config.toml
num_hidden_layers = 13
hidden_size = 224
num_attention_heads = 4
num_key_value_heads = 4
head_dim = 64
intermediate_size = 896
vocab_size = 1644
hidden_act = "gelu"
norm = "layernorm"
norm_place = "post"
norm_eps = 1e-05
positions = "learned"
qk_norm = false
attn_scale = 0.125
bias = "all"
tie_word_embeddings = true
parallel_block = false
init = "trunc"
init_std_qkv = 0.0244
init_std_o = 0.0
init_std_up = 0.0244
init_std_down = 0.0
optimizer = "soap_variant"
learning_rate = 0.00145
beta1 = 0.95
beta2 = 0.95
weight_decay = 0.17
lr_head = 0.00938
max_grad_norm = 1.0
warmup_steps = 200
schedule = "wsd"
decay_fraction = 0.467
decay_shape = "linear"
final_lr_fraction = 0.0
batch_tokens = 131072
max_seq_len = 1024
doc_mask = false
train_tokens = 601700000
max_steps = 4591
dataset = "wikipedia_en"
Each number is 50 + 10 x the weight over its row's rms, rounded and kept within 0 to 99. Layers, rows and columns count from 0. The size before them is the row's rms in percent of the matrix's.

# down: layer 8 MLP down (transposed), 896x224, rms 0.0582, rows 424-483, columns 0-55
# up: layer 8 MLP up, 896x224, rms 0.0629, rows 425-484, columns 0-55
down424 101:37 47 46 55 78 41 43 55 57 44 44 56 44 29 45 49 63 48 54 50 59 47 57 71 46 49 56 54 53 48 44 52 36 45 44 55 56 61 56 39 51 67 50 43 39 39 45 48 51 45 59 40 55 65 73 55
up425 099:21 33 38 48 29 66 31 59 50 57 56 44 68 69 44 50 59 39 69 58 54 44 50 53 50 56 46 54 57 46 40 49 50 54 44 52 50 45 55 45 54 49 53 52 59 43 56 43 37 70 41 29 39 48 56 54
down425 098:60 47 32 50 61 62 48 58 57 48 42 40 53 48 61 68 60 51 75 62 50 46 57 41 69 51 61 52 44 44 41 54 39 36 31 37 53 50 58 58 45 69 43 55 41 39 39 55 48 56 40 49 47 39 46 38
up426 095:48 44 55 37 45 65 46 43 44 32 46 42 30 55 39 56 53 23 54 46 65 49 52 65 61 61 49 54 47 46 50 62 54 51 57 37 53 51 50 52 65 56 57 64 65 40 51 55 30 49 35 43 46 46 58 48
down426 098:52 36 39 49 55 49 48 47 47 47 57 49 35 48 63 72 57 36 49 52 51 49 53 56 38 59 55 58 62 15 62 61 51 43 66 40 48 54 55 50 30 54 70 59 52 53 52 50 58 43 58 44 42 41 48 57
up427 099:49 47 42 60 49 54 47 51 62 47 53 46 49 23 48 60 53 42 50 42 54 54 43 36 48 44 54 71 50 42 70 48 33 49 59 40 50 66 38 49 45 46 55 39 52 50 72 62 55 57 37 52 49 60 43 49
down427 097:45 45 47 47 47 57 40 29 58 52 59 43 54 37 50 52 47 55 54 49 37 52 31 40 55 38 36 50 66 26 40 58 56 46 47 36 40 60 60 58 63 64 53 47 77 51 54 36 56 42 41 48 77 58 34 48
up428 110:49 40 33 48 59 42 51 39 36 37 46 46 47 43 66 48 41 59 37 33 50 30 39 32 49 61 72 51 50 59 57 52 50 69 64 46 56 44 57 43 38 81 48 38 72 53 50 43 55 47 72 39 56 47 66 61
down428 097:58 42 61 47 45 38 41 54 65 29 42 61 33 69 34 61 44 55 56 52 39 40 49 70 55 46 51 40 47 52 45 36 68 51 65 41 37 56 50 51 53 61 60 60 47 53 75 58 58 58 45 48 45 47 58 33
up429 095:51 46 67 18 60 54 57 38 54 35 55 43 60 60 33 20 52 54 38 44 51 63 48 67 43 60 46 34 48 28 61 54 59 60 45 45 49 45 43 47 42 78 60 57 59 28 53 65 36 49 35 55 54 49 72 58
down429 099:52 49 23 33 62 62 53 38 47 48 36 68 44 68 69 63 46 46 44 57 57 47 46 58 44 60 58 54 53 58 46 54 54 55 44 31 32 51 55 55 54 46 50 44 59 34 58 66 57 47 43 55 42 61 39 45
up430 096:58 45 56 36 51 34 46 51 54 56 37 56 41 42 58 53 41 34 65 59 50 55 51 43 39 55 31 50 49 67 47 38 57 48 42 47 46 57 49 62 52 34 49 52 41 62 42 52 40 70 52 61 49 54 52 55
down430 092:63 52 58 51 52 39 65 52 36 51 60 61 45 50 33 60 48 52 50 55 53 66 59 50 47 46 62 25 59 39 44 53 55 52 64 64 45 44 41 32 78 55 47 39 56 46 66 55 56 43 44 47 28 54 47 53
up431 098:63 52 71 49 54 48 66 38 61 62 42 63 38 54 44 62 55 58 50 61 62 64 45 65 57 44 42 36 62 48 45 52 48 56 35 24 46 35 25 41 60 42 70 53 48 45 56 46 31 61 56 42 40 46 38 47
down431 098:41 45 49 70 39 48 33 58 62 70 60 51 53 38 50 39 55 53 52 50 46 28 46 41 49 61 30 56 51 48 26 57 80 48 60 72 58 51 57 58 48 44 46 67 46 53 43 44 56 42 55 55 51 48 46 32
up432 099:32 46 50 64 46 59 67 57 47 57 57 48 71 38 49 55 52 30 44 36 54 40 51 34 71 64 40 48 39 65 62 49 52 37 62 32 54 55 39 47 39 36 49 57 74 44 58 41 46 44 56 52 54 54 41 44
down432 093:52 58 51 45 51 40 55 67 50 50 49 56 49 49 66 55 34 55 50 56 55 67 28 60 50 51 39 50 62 45 51 63 60 58 58 53 56 51 39 65 47 64 45 50 51 34 45 53 38 38 39 54 35 43 45 47
up433 103:64 47 32 37 23 56 29 37 46 54 46 66 65 62 53 49 48 45 58 61 67 58 63 60 37 45 61 37 52 62 42 39 44 64 64 53 62 36 63 36 60 52 38 41 46 44 56 31 57 47 56 36 48 34 41 55
down433 102:56 60 66 64 62 60 64 62 61 62 61 55 37 62 54 49 38 51 39 40 36 52 62 55 50 81 50 56 50 42 55 55 49 58 40 51 44 45 33 36 52 53 62 49 38 50 38 56 63 42 43 63 50 53 40 46
up434 107:62 41 57 56 32 65 33 37 61 43 40 51 49 57 53 30 47 40 48 59 50 53 56 52 43 58 49 47 47 65 68 58 48 45 60 36 49 55 44 45 26 43 42 54 43 46 40 51 48 35 52 70 54 57 52 46
down434 105:44 44 53 60 55 59 55 74 55 49 54 57 48 48 59 38 58 52 57 59 48 40 40 48 41 36 52 47 52 40 48 61 69 71 33 56 59 45 47 47 52 45 52 48 42 63 50 45 26 41 45 47 23 64 67 73
up435 098:78 46 41 44 43 62 31 43 50 36 31 76 56 43 45 47 60 56 63 41 39 48 42 36 57 44 58 39 47 57 54 60 50 42 47 45 41 56 45 46 53 54 50 53 54 55 46 56 45 56 49 64 48 52 42 54
down435 095:61 55 47 49 42 36 45 47 54 57 38 67 36 39 48 34 55 45 49 40 49 51 56 41 56 47 63 41 55 58 45 60 52 54 66 61 55 33 53 37 53 70 48 55 58 49 41 49 57 66 38 57 41 33 48 62
up436 103:50 39 70 44 56 45 64 49 58 50 47 48 43 50 52 58 36 52 39 66 53 65 44 39 55 61 66 44 53 58 50 55 47 62 52 52 48 48 50 55 63 40 54 44 50 47 42 50 42 62 52 27 46 49 44 56
down436 095:43 54 56 38 46 63 69 46 52 41 52 48 40 51 51 61 49 82 49 38 40 46 55 55 41 56 69 46 48 29 30 36 66 49 47 56 46 49 62 39 46 47 58 42 63 63 53 38 45 45 62 55 49 44 48 44
up437 098:59 50 67 59 59 45 56 73 52 49 64 37 60 50 55 40 51 49 65 57 48 54 47 64 41 58 34 39 53 55 45 40 49 57 44 56 60 52 37 52 43 43 63 47 61 47 59 49 51 41 46 46 73 40 45 62
down437 098:38 72 55 48 31 49 50 40 33 58 46 70 69 57 48 35 46 54 30 50 53 43 49 61 46 44 57 48 52 66 65 59 46 53 71 43 42 38 60 52 60 47 43 48 40 47 46 38 47 48 52 47 49 56 57 53
up438 099:58 47 80 47 56 58 42 55 38 44 39 59 27 48 47 67 41 44 45 56 62 58 57 47 69 45 41 50 69 53 59 49 58 49 39 39 32 49 47 47 56 52 39 51 62 47 52 54 47 42 50 38 61 59 49 51
down438 108:42 48 59 59 60 56 50 39 43 47 50 37 53 52 39 42 60 45 69 50 48 50 40 60 54 58 52 65 36 76 52 70 48 51 62 45 38 68 41 47 55 50 46 50 64 65 60 46 51 33 58 54 35 45 54 53
up439 096:44 57 61 49 56 52 47 52 52 28 47 53 41 52 37 37 47 37 61 60 59 42 58 44 42 46 61 46 61 54 52 56 43 54 63 51 58 43 52 48 55 61 46 49 39 48 59 33 59 30 42 47 40 42 40 50
down439 099:54 65 61 42 49 51 51 28 58 32 52 41 44 62 42 45 34 51 42 54 57 46 42 56 52 34 53 41 41 57 46 61 47 53 60 44 51 57 27 56 53 71 44 43 25 63 64 51 32 44 36 56 29 52 42 52
up440 107:59 48 52 60 57 36 56 62 52 38 69 56 45 39 62 69 58 53 53 44 59 58 42 46 43 58 60 76 71 55 27 50 44 60 45 47 58 45 66 57 28 44 44 46 52 47 43 37 51 37 56 60 39 54 58 48
down440 108:45 68 48 60 65 51 40 46 55 59 51 52 31 47 58 27 51 60 57 33 51 38 49 55 59 47 44 46 50 60 43 67 52 43 57 43 34 49 47 49 55 55 65 50 35 39 51 40 48 60 59 32 52 44 41 48
up441 098:54 58 37 52 47 47 61 52 47 66 35 49 33 44 39 49 38 79 59 49 36 35 52 55 62 57 71 44 62 47 55 54 49 45 42 37 46 56 46 40 42 65 36 50 45 48 33 49 58 58 44 51 55 63 41 44
down441 103:53 53 28 54 62 63 42 40 46 35 53 50 50 28 62 49 52 46 49 37 50 37 26 55 64 43 56 41 60 55 48 41 58 40 55 48 41 50 64 49 47 46 55 53 44 38 76 52 53 41 56 40 47 75 46 43
up442 100:52 40 41 45 30 39 33 54 48 46 48 39 43 59 44 38 65 34 57 55 48 57 41 51 29 38 55 40 36 57 64 51 56 58 48 59 46 64 55 60 43 54 36 43 29 39 45 47 46 59 58 61 47 44 67 49
down442 102:34 66 36 58 45 57 48 37 39 28 35 49 52 47 61 55 49 40 66 39 67 44 38 52 45 48 37 64 49 37 47 63 41 52 41 43 39 37 30 58 59 62 56 51 43 52 52 50 48 53 57 33 59 67 49 61
up443 098:43 42 43 45 50 25 54 41 45 44 29 73 30 46 47 54 55 50 46 47 46 54 50 44 58 57 60 42 54 55 46 58 65 50 54 57 45 38 47 58 73 48 43 57 49 47 38 57 63 39 47 56 47 41 42 47
down443 100:29 45 64 51 43 63 55 56 52 52 53 55 51 50 39 45 51 39 40 61 52 53 35 44 39 48 42 59 57 40 57 70 56 42 34 51 46 49 52 58 46 56 69 45 68 52 56 48 57 66 47 49 53 56 42 55
up444 107:58 40 46 65 48 47 47 56 49 37 46 65 40 43 52 46 50 49 48 50 47 43 48 37 49 41 74 53 55 70 53 66 26 65 52 44 44 54 52 66 43 39 61 59 51 42 48 62 55 42 58 38 44 23 46 37
down444 109:56 48 61 54 56 45 49 36 30 61 50 52 37 49 56 66 63 64 57 35 59 63 34 50 56 60 71 43 44 41 63 33 72 47 61 55 44 65 51 60 59 24 42 54 53 48 63 44 41 36 38 61 40 27 24 47
up445 097:46 49 57 39 60 38 35 49 52 49 51 48 56 44 88 59 53 34 47 51 43 47 53 64 64 53 48 66 51 51 63 45 70 44 41 49 39 47 57 54 49 43 46 37 52 51 54 60 82 50 45 49 53 66 58 54
down445 101:59 47 49 37 39 40 36 65 48 56 70 47 63 56 57 59 50 60 53 61 56 47 54 37 59 49 58 63 47 58 54 49 44 43 54 48 55 49 55 66 43 72 43 58 55 43 54 36 49 66 60 41 56 34 49 40
up446 100:39 60 49 46 54 51 58 48 63 47 43 66 52 64 35 52 47 43 59 49 62 54 57 53 48 51 64 53 58 61 46 50 27 49 46 57 49 43 37 66 52 75 59 48 43 59 35 55 60 50 34 55 48 48 34 55
down446 098:42 51 36 49 60 55 62 32 39 46 42 54 44 34 38 56 37 49 53 47 57 33 10 47 42 36 38 39 55 58 34 50 38 64 45 44 43 49 62 52 52 70 46 46 51 46 65 63 67 62 54 45 64 62 61 47
up447 092:51 58 58 42 46 48 43 56 46 48 58 50 62 39 46 30 47 54 50 45 42 40 66 43 42 62 42 44 37 46 54 50 54 50 47 38 57 31 40 44 49 48 45 56 45 37 50 66 58 59 62 55 37 69 28 42
down447 096:45 69 47 49 38 44 47 52 46 50 54 57 54 65 65 53 63 52 47 49 27 49 54 58 35 39 32 29 47 58 49 49 58 60 38 47 55 42 52 44 55 45 50 40 47 54 44 44 57 45 60 46 36 61 46 53
up448 103:63 57 45 49 36 41 36 63 46 28 48 39 82 44 50 45 42 46 53 52 38 47 58 42 46 37 36 51 45 58 38 42 29 53 66 49 52 43 45 44 48 42 45 39 36 58 44 57 51 34 53 64 46 54 58 53
down448 103:42 44 50 39 65 61 48 49 43 63 52 52 50 39 49 42 37 39 49 42 58 57 41 74 50 48 40 42 52 50 64 50 35 57 48 53 41 45 48 35 59 53 65 56 54 48 47 44 64 35 65 60 57 42 56 48
up449 099:57 38 50 48 32 35 61 62 55 33 58 57 37 40 42 45 62 57 39 43 33 66 54 52 54 40 56 63 39 49 51 46 43 46 49 57 59 40 62 42 45 58 55 46 36 42 58 74 58 61 51 28 54 49 55 39
down449 099:48 59 53 65 52 55 38 52 76 51 70 35 58 51 56 62 47 38 47 76 72 65 54 48 48 40 55 50 47 34 49 35 44 39 53 57 46 62 62 38 70 41 69 61 45 56 55 21 53 39 52 41 45 48 51 42
up450 103:55 47 30 68 43 46 57 43 54 53 35 57 57 33 73 49 63 42 38 35 47 47 65 57 55 36 41 52 65 54 43 37 59 40 40 41 51 45 52 51 59 55 48 79 46 61 53 56 48 63 41 56 56 48 51 53
down450 100:44 40 37 78 40 44 50 59 43 41 50 46 54 58 70 48 50 52 28 45 58 69 47 48 41 59 48 41 46 40 40 69 42 40 57 41 59 45 65 43 22 49 42 29 63 55 44 59 44 52 56 26 41 42 59 55
up451 097:57 36 45 45 57 43 41 66 66 59 38 35 46 59 53 42 55 56 32 60 61 65 43 51 37 55 48 39 52 54 38 60 49 54 52 63 48 49 57 42 40 55 59 47 50 56 59 38 49 53 63 60 65 51 48 63
down451 101:65 48 33 38 53 53 44 54 33 63 57 51 67 41 57 51 42 40 52 54 38 55 59 60 39 43 42 43 43 60 51 59 65 53 59 51 39 54 47 56 60 56 43 65 33 48 31 34 47 42 61 42 70 54 57 59
up452 109:75 39 61 51 43 59 49 65 50 50 64 61 53 55 46 56 51 65 64 43 47 62 49 41 36 52 43 41 40 47 34 50 66 69 50 59 42 48 31 52 64 65 38 52 50 56 47 46 44 57 43 62 64 49 65 36
down452 113:35 45 45 52 51 46 54 55 40 50 49 45 26 35 51 53 59 47 43 36 53 51 43 32 52 73 51 57 54 50 32 52 42 40 46 39 29 41 46 51 35 52 51 60 35 46 62 61 47 36 56 48 41 55 40 39
up453 096:38 48 43 55 50 40 51 40 57 51 51 31 48 47 48 56 42 66 41 38 61 55 41 45 48 42 58 61 71 44 51 39 47 57 45 31 46 35 74 49 56 45 37 42 72 28 51 52 43 57 36 18 57 60 49 49
down453 096:56 42 62 36 72 58 52 60 45 56 43 49 51 43 40 65 67 43 57 43 39 53 42 59 76 52 56 43 41 51 54 49 28 43 53 42 58 48 40 58 45 51 44 44 45 47 61 61 55 51 34 36 31 50 44 49
up454 103:40 53 50 54 49 49 64 64 41 46 36 44 49 52 57 62 50 72 43 53 58 51 44 45 38 68 40 66 45 36 49 60 56 56 47 47 38 58 55 39 56 69 44 54 58 52 64 40 58 57 56 45 59 39 53 33
down454 107:58 66 66 41 51 48 40 58 64 55 45 46 65 50 49 49 52 49 31 36 71 57 51 38 36 69 60 54 53 27 49 67 42 45 69 37 27 49 48 57 38 37 50 49 38 60 62 47 58 41 57 48 54 56 41 34
up455 101:44 41 53 49 56 51 50 56 27 43 59 56 54 34 40 48 40 49 54 60 43 65 59 47 55 49 48 42 55 59 44 65 52 46 47 66 10 53 50 39 41 66 51 55 53 47 27 47 62 48 53 49 32 40 71 60
down455 097:39 61 40 68 56 46 43 61 65 30 49 52 42 60 64 56 43 48 54 45 41 56 30 64 52 52 43 46 66 59 56 49 37 43 45 44 62 61 44 50 52 51 63 53 36 51 43 50 55 58 54 47 39 68 39 53
up456 103:53 36 61 57 37 37 38 60 22 42 47 55 58 48 52 40 42 33 41 37 52 58 58 49 21 44 55 51 58 60 62 43 47 47 55 57 56 61 62 54 49 39 51 51 36 65 34 66 58 44 64 47 43 48 68 55
down456 103:48 63 45 42 52 53 37 33 51 59 40 51 70 55 40 27 52 44 66 55 56 44 62 57 61 46 53 67 53 49 58 36 48 51 45 36 45 50 61 52 43 48 46 49 39 51 38 56 53 51 47 49 54 53 52 49
up457 099:30 55 45 51 59 43 45 55 56 47 44 58 59 41 60 49 41 56 64 53 59 57 54 46 45 49 45 43 35 39 51 48 63 65 49 51 50 49 34 55 55 40 53 50 59 60 45 50 38 58 28 42 39 68 52 46
down457 099:55 65 43 60 39 70 53 50 60 57 59 36 57 61 44 54 45 62 47 34 66 70 48 49 33 49 49 59 43 67 66 46 46 53 54 51 36 43 43 37 57 48 60 36 52 57 60 59 61 57 69 61 44 44 55 64
up458 103:50 48 47 46 24 50 52 55 53 48 62 57 44 31 44 75 57 58 58 49 64 67 57 46 53 38 45 49 55 35 50 42 51 37 22 56 61 66 50 53 64 47 61 56 36 52 51 44 58 41 54 51 49 44 51 41
down458 101:68 52 72 36 59 53 48 49 56 33 55 52 53 46 60 49 40 35 49 57 52 48 57 62 39 51 56 60 39 54 52 42 54 38 52 36 37 47 45 51 55 55 36 35 57 43 30 38 44 39 44 45 74 67 54 50
up459 097:53 62 45 60 53 44 66 57 39 63 39 63 59 58 44 56 41 38 41 42 46 54 53 60 60 39 40 33 43 41 51 51 59 65 45 43 58 55 51 53 60 75 62 38 53 60 67 56 60 29 52 64 60 35 35 50
down459 093:47 45 55 56 50 54 46 76 46 62 59 43 49 44 59 49 46 45 45 61 46 29 41 52 47 35 61 55 69 56 47 51 45 57 50 47 55 51 39 58 29 53 64 60 53 56 47 46 46 47 48 50 59 33 43 68
up460 106:58 47 48 75 57 50 40 60 36 43 53 44 33 67 53 55 39 41 54 46 42 58 39 54 39 67 65 48 29 65 51 62 59 55 44 55 56 56 36 69 40 53 45 60 69 39 51 53 54 40 44 34 41 66 54 61
down460 106:43 44 54 46 63 57 64 30 32 42 50 31 53 33 51 41 39 34 29 51 64 58 47 47 65 39 52 49 47 50 41 46 55 50 61 41 53 43 44 41 53 44 53 37 49 67 60 53 47 14 63 41 58 54 44 50
up461 104:55 70 40 48 45 52 28 45 60 44 49 44 37 41 45 52 56 59 42 44 52 37 47 49 54 53 49 52 41 60 36 63 38 58 55 58 45 44 52 58 67 45 42 41 42 49 54 50 55 58 59 48 54 53 50 52
down461 104:47 41 42 67 43 45 62 44 32 44 44 54 55 47 70 35 51 47 53 47 56 55 51 47 34 63 49 53 50 60 49 58 29 41 59 49 54 38 53 62 44 67 61 69 43 40 48 49 72 37 38 55 50 47 63 71
up462 110:35 51 58 53 53 26 34 49 34 39 49 36 59 46 51 44 63 41 39 47 47 41 30 68 48 51 45 61 51 47 54 56 42 56 40 62 41 53 58 64 42 51 59 59 62 52 28 40 65 49 37 52 47 43 51 35
down462 104:58 48 42 48 57 57 58 60 73 41 60 50 51 68 35 48 50 51 48 52 45 41 35 57 29 58 68 49 57 47 51 47 54 38 31 39 52 37 45 38 66 34 46 60 62 32 52 59 55 34 58 46 42 37 43 53
up463 102:73 58 68 54 46 31 42 51 48 46 44 58 34 58 52 46 43 32 46 42 35 50 47 31 48 34 37 55 52 53 53 36 37 47 55 77 46 66 57 46 53 47 48 52 57 55 52 44 50 62 47 61 51 42 64 66
down463 102:62 62 42 38 61 61 24 60 43 51 61 53 40 67 50 30 42 53 42 36 51 63 55 43 68 65 42 42 47 37 31 30 45 45 26 42 56 54 34 21 48 64 49 59 61 60 62 71 61 35 39 53 50 38 49 70
up464 100:66 49 68 62 50 65 56 47 68 44 55 26 66 49 46 48 29 49 54 66 43 45 52 43 57 61 41 52 49 54 62 60 59 39 52 46 44 56 49 64 32 47 51 59 41 47 34 51 53 37 43 56 38 36 39 50
down464 097:42 41 45 51 28 44 57 43 57 65 55 39 64 54 42 57 46 56 50 45 60 44 40 59 35 42 26 53 52 41 50 59 62 36 56 65 43 42 54 79 41 45 68 49 41 57 57 54 63 47 63 40 55 36 61 62
up465 094:48 46 50 61 51 43 50 58 49 70 48 46 48 50 53 55 40 44 35 58 53 65 66 31 36 59 55 63 35 56 44 41 65 44 51 44 49 49 47 66 56 61 31 55 43 61 61 37 72 63 51 56 47 46 57 48
down465 098:58 54 58 58 54 45 61 57 38 44 52 54 50 63 50 43 54 31 48 47 52 57 58 40 49 53 40 32 31 51 56 40 49 50 56 52 57 54 63 39 59 59 43 29 50 45 45 54 59 59 61 53 42 63 43 55
up466 094:59 56 41 68 60 37 34 45 57 38 41 43 49 41 65 46 47 47 34 60 50 56 39 34 51 36 45 56 53 49 54 63 54 45 40 52 57 52 56 63 47 64 43 44 67 41 54 56 65 59 49 39 53 54 56 58
down466 097:43 50 39 47 41 52 57 61 46 37 41 53 48 49 67 53 59 39 57 35 57 54 55 48 69 47 46 29 51 42 54 81 52 35 59 44 57 65 43 38 33 37 43 60 41 66 59 42 46 51 45 54 48 51 39 50
up467 104:69 57 51 38 47 58 51 55 49 44 50 57 53 32 53 41 63 48 61 52 39 50 34 66 41 50 51 44 64 66 37 56 52 44 51 41 43 55 34 49 48 32 52 44 42 45 50 40 64 71 43 30 64 81 53 47
down467 102:62 45 56 58 60 29 47 49 60 51 33 49 55 59 38 43 42 57 45 52 45 40 60 40 36 32 56 51 49 43 72 54 57 46 54 54 47 40 56 29 60 38 52 53 43 51 43 55 43 38 51 50 50 26 53 52
up468 103:49 65 55 53 50 31 56 47 45 51 62 34 45 55 47 47 48 48 39 38 57 41 40 70 58 62 56 60 43 33 53 41 50 48 40 65 48 48 37 47 67 60 31 55 59 53 41 59 55 58 47 56 51 61 53 45
down468 103:49 59 35 51 48 66 60 43 46 51 60 66 64 60 35 38 53 48 54 46 54 60 61 46 56 60 54 43 42 65 52 44 58 68 50 49 51 46 38 33 48 29 44 53 71 56 51 60 51 58 59 65 44 43 62 51
up469 097:26 57 44 40 23 47 39 44 51 72 56 44 49 52 53 55 64 31 39 57 37 64 50 55 52 42 53 56 51 34 55 46 40 69 54 47 46 43 64 48 61 54 59 56 52 48 61 42 53 45 49 38 56 53 65 35
down469 096:43 39 50 47 53 58 33 34 43 41 48 51 44 46 44 69 48 47 54 40 59 53 52 38 57 36 49 40 55 45 36 65 55 37 43 31 41 51 57 50 48 46 54 42 47 49 61 50 56 56 49 52 38 45 42 42
up470 099:49 41 49 45 58 32 65 47 55 42 49 38 65 47 47 63 50 60 37 41 45 50 21 64 64 47 48 39 56 59 42 48 60 49 43 47 54 62 51 45 56 52 40 69 59 57 53 57 63 47 45 63 54 47 58 57
down470 100:47 51 77 66 45 42 41 52 69 63 45 47 65 54 55 48 51 37 50 52 58 41 60 48 60 42 40 35 55 41 43 50 44 51 48 43 59 68 54 53 65 29 55 50 39 54 58 54 50 32 50 57 42 62 64 64
up471 110:54 43 43 51 48 69 31 55 44 42 41 54 50 61 65 46 56 43 62 45 45 60 62 59 58 60 32 57 55 44 55 62 31 35 46 51 51 34 58 58 50 52 40 43 61 43 43 39 56 47 34 54 53 64 65 48
down471 104:35 50 52 56 56 46 64 54 53 42 56 39 57 43 48 53 60 56 48 45 47 49 43 39 37 37 75 60 49 48 55 66 43 39 33 56 47 60 49 61 46 35 40 56 38 53 60 36 48 47 35 50 65 56 36 57
up472 102:54 43 53 64 42 37 43 56 29 53 24 60 43 50 48 55 45 36 32 53 64 56 43 53 47 72 57 59 42 51 41 37 50 32 55 45 46 60 55 50 60 51 51 42 50 53 41 48 40 52 53 67 51 40 62 32
down472 101:55 52 49 44 56 70 47 71 72 57 60 51 39 41 48 42 65 50 44 56 48 48 70 46 59 33 35 37 60 80 37 57 61 54 40 76 46 56 49 42 50 58 57 53 43 55 40 58 47 64 45 61 65 45 69 62
up473 094:47 60 55 53 54 46 46 58 56 53 40 50 33 53 62 58 44 35 44 59 47 64 68 51 66 48 54 47 36 51 55 59 41 70 46 66 43 56 49 44 40 65 34 81 34 31 44 57 67 42 41 48 72 54 43 48
down473 100:41 55 47 67 42 57 58 44 34 62 56 78 29 47 63 45 57 47 55 43 44 55 31 44 69 35 49 54 30 58 44 50 39 68 47 44 50 38 54 54 50 45 24 65 56 40 50 52 46 38 40 45 60 66 52 66
up474 103:39 53 47 51 48 51 29 59 70 54 42 60 47 57 48 43 41 58 44 41 35 56 39 44 60 37 45 45 51 49 51 57 37 49 35 48 69 76 42 50 36 63 58 58 60 45 38 54 66 44 49 56 48 55 50 77
down474 107:53 42 57 53 43 63 42 43 62 54 56 59 55 44 48 56 60 61 45 39 63 59 48 59 52 55 54 43 49 56 49 44 51 53 57 47 41 56 55 43 75 55 60 50 27 46 49 48 64 49 57 42 56 34 61 48
up475 092:65 49 67 48 41 45 64 35 60 53 67 66 49 47 54 42 50 40 47 45 55 53 37 63 71 41 55 60 53 57 51 61 39 59 30 32 67 51 46 66 42 59 67 58 47 43 54 54 44 36 51 67 51 64 54 60
down475 100:41 81 42 64 63 48 38 53 57 63 53 44 48 58 64 36 51 57 58 36 52 51 60 54 43 66 46 45 62 60 46 27 57 52 54 56 40 33 57 62 51 50 55 65 53 46 61 55 43 48 53 51 48 54 60 46
up476 101:50 48 46 58 54 59 53 52 52 48 52 49 78 45 38 40 39 51 50 43 67 50 42 66 57 43 50 48 41 43 61 71 55 64 46 53 43 55 44 50 46 45 44 55 63 52 54 45 56 41 48 51 40 31 49 64
down476 100:40 48 48 54 59 53 36 44 57 61 43 42 47 28 59 50 53 41 62 35 27 45 58 63 59 76 41 54 72 44 55 61 49 45 65 61 42 48 45 59 60 72 49 55 41 56 49 51 45 64 65 62 53 33 58 37
up477 099:39 47 45 50 50 43 41 66 63 66 49 54 51 63 52 54 46 52 49 67 30 51 61 48 50 33 40 64 30 63 63 44 46 46 58 50 70 57 26 42 49 72 45 55 55 46 34 52 38 50 44 47 75 48 55 51
down477 100:61 47 50 41 51 39 53 56 37 49 47 74 48 48 49 40 49 78 52 28 55 54 48 50 55 52 47 48 46 35 62 61 48 58 48 50 51 53 55 36 34 31 44 75 50 61 56 54 47 50 45 38 38 57 58 39
up478 109:39 51 55 31 54 50 40 42 53 48 56 42 47 55 38 48 52 46 46 56 53 54 58 60 49 43 51 53 54 57 66 29 57 48 49 63 70 36 57 41 45 44 37 69 57 39 54 46 41 35 38 47 48 35 54 56
down478 112:53 46 56 64 57 42 58 59 41 45 51 50 42 55 23 40 46 56 53 58 38 43 50 39 65 50 69 64 49 31 50 42 52 48 49 49 32 40 39 47 58 48 64 51 39 62 51 43 27 32 58 55 51 63 54 44
up479 093:51 60 51 53 61 63 65 45 42 67 64 48 34 54 56 59 63 53 39 52 44 66 66 40 53 40 53 54 45 30 52 47 54 44 64 47 52 53 55 50 58 41 54 59 46 49 53 37 61 59 58 43 52 37 47 38
down479 094:44 54 43 53 45 52 53 45 36 36 53 43 43 59 31 50 45 49 39 66 57 32 53 22 53 34 63 64 48 32 43 18 49 37 38 55 61 57 52 44 44 41 59 39 58 45 52 48 48 52 32 62 54 35 34 46
up480 102:59 70 57 50 56 61 54 68 44 51 40 72 41 63 52 60 57 59 41 48 43 57 48 47 47 43 60 48 48 53 50 54 29 56 50 48 66 76 51 48 59 44 38 32 39 59 36 62 55 48 45 55 49 52 62 45
down480 101:47 52 57 42 41 57 41 30 39 57 57 86 47 59 51 39 39 53 45 45 60 54 52 51 54 63 46 45 56 53 55 51 29 51 68 52 52 67 50 66 37 45 44 50 39 52 52 66 60 53 55 34 44 56 51 48
up481 104:49 54 60 42 55 50 39 48 41 30 38 54 45 72 46 72 47 58 57 51 58 47 59 58 53 41 44 48 35 45 56 36 48 31 51 66 49 54 39 42 58 46 53 51 47 34 54 52 48 46 53 47 48 52 31 49
down481 101:64 49 64 48 70 35 35 59 55 51 65 68 58 48 37 53 39 52 49 47 41 68 51 27 59 58 51 62 45 59 38 60 55 47 40 40 47 79 51 63 42 62 46 49 46 42 37 42 57 51 50 65 48 62 54 45
up482 109:50 59 37 53 38 41 49 40 59 39 54 61 65 50 47 59 52 58 43 42 56 49 50 49 62 46 60 53 47 55 39 45 55 41 43 55 53 45 48 46 50 55 55 55 54 42 55 43 39 41 38 31 24 34 44 65
down482 103:40 54 55 57 37 55 68 48 41 60 61 73 58 71 48 37 37 35 41 50 50 38 42 37 49 52 44 58 49 66 31 52 65 42 41 56 42 36 41 45 44 46 48 44 50 47 58 48 67 51 55 43 45 53 37 43
up483 101:46 47 46 63 49 60 51 75 51 43 39 35 80 55 66 35 61 53 26 33 66 48 38 59 61 44 45 52 36 50 50 74 52 43 61 59 58 47 52 53 50 37 55 66 51 41 38 55 61 62 60 42 54 52 46 59
down483 095:72 59 58 58 60 47 63 51 50 49 36 57 44 46 39 69 45 38 75 57 47 34 29 54 52 63 51 39 74 63 54 45 43 42 44 39 39 56 52 40 64 56 39 52 66 56 67 48 45 47 57 58 71 55 57 45
up484 098:42 46 41 65 41 57 54 47 68 54 52 27 50 49 57 28 50 29 55 44 33 48 38 55 44 46 44 34 47 35 44 58 50 39 40 45 60 49 64 46 65 33 52 38 49 55 49 46 49 52 59 33 59 53 53 48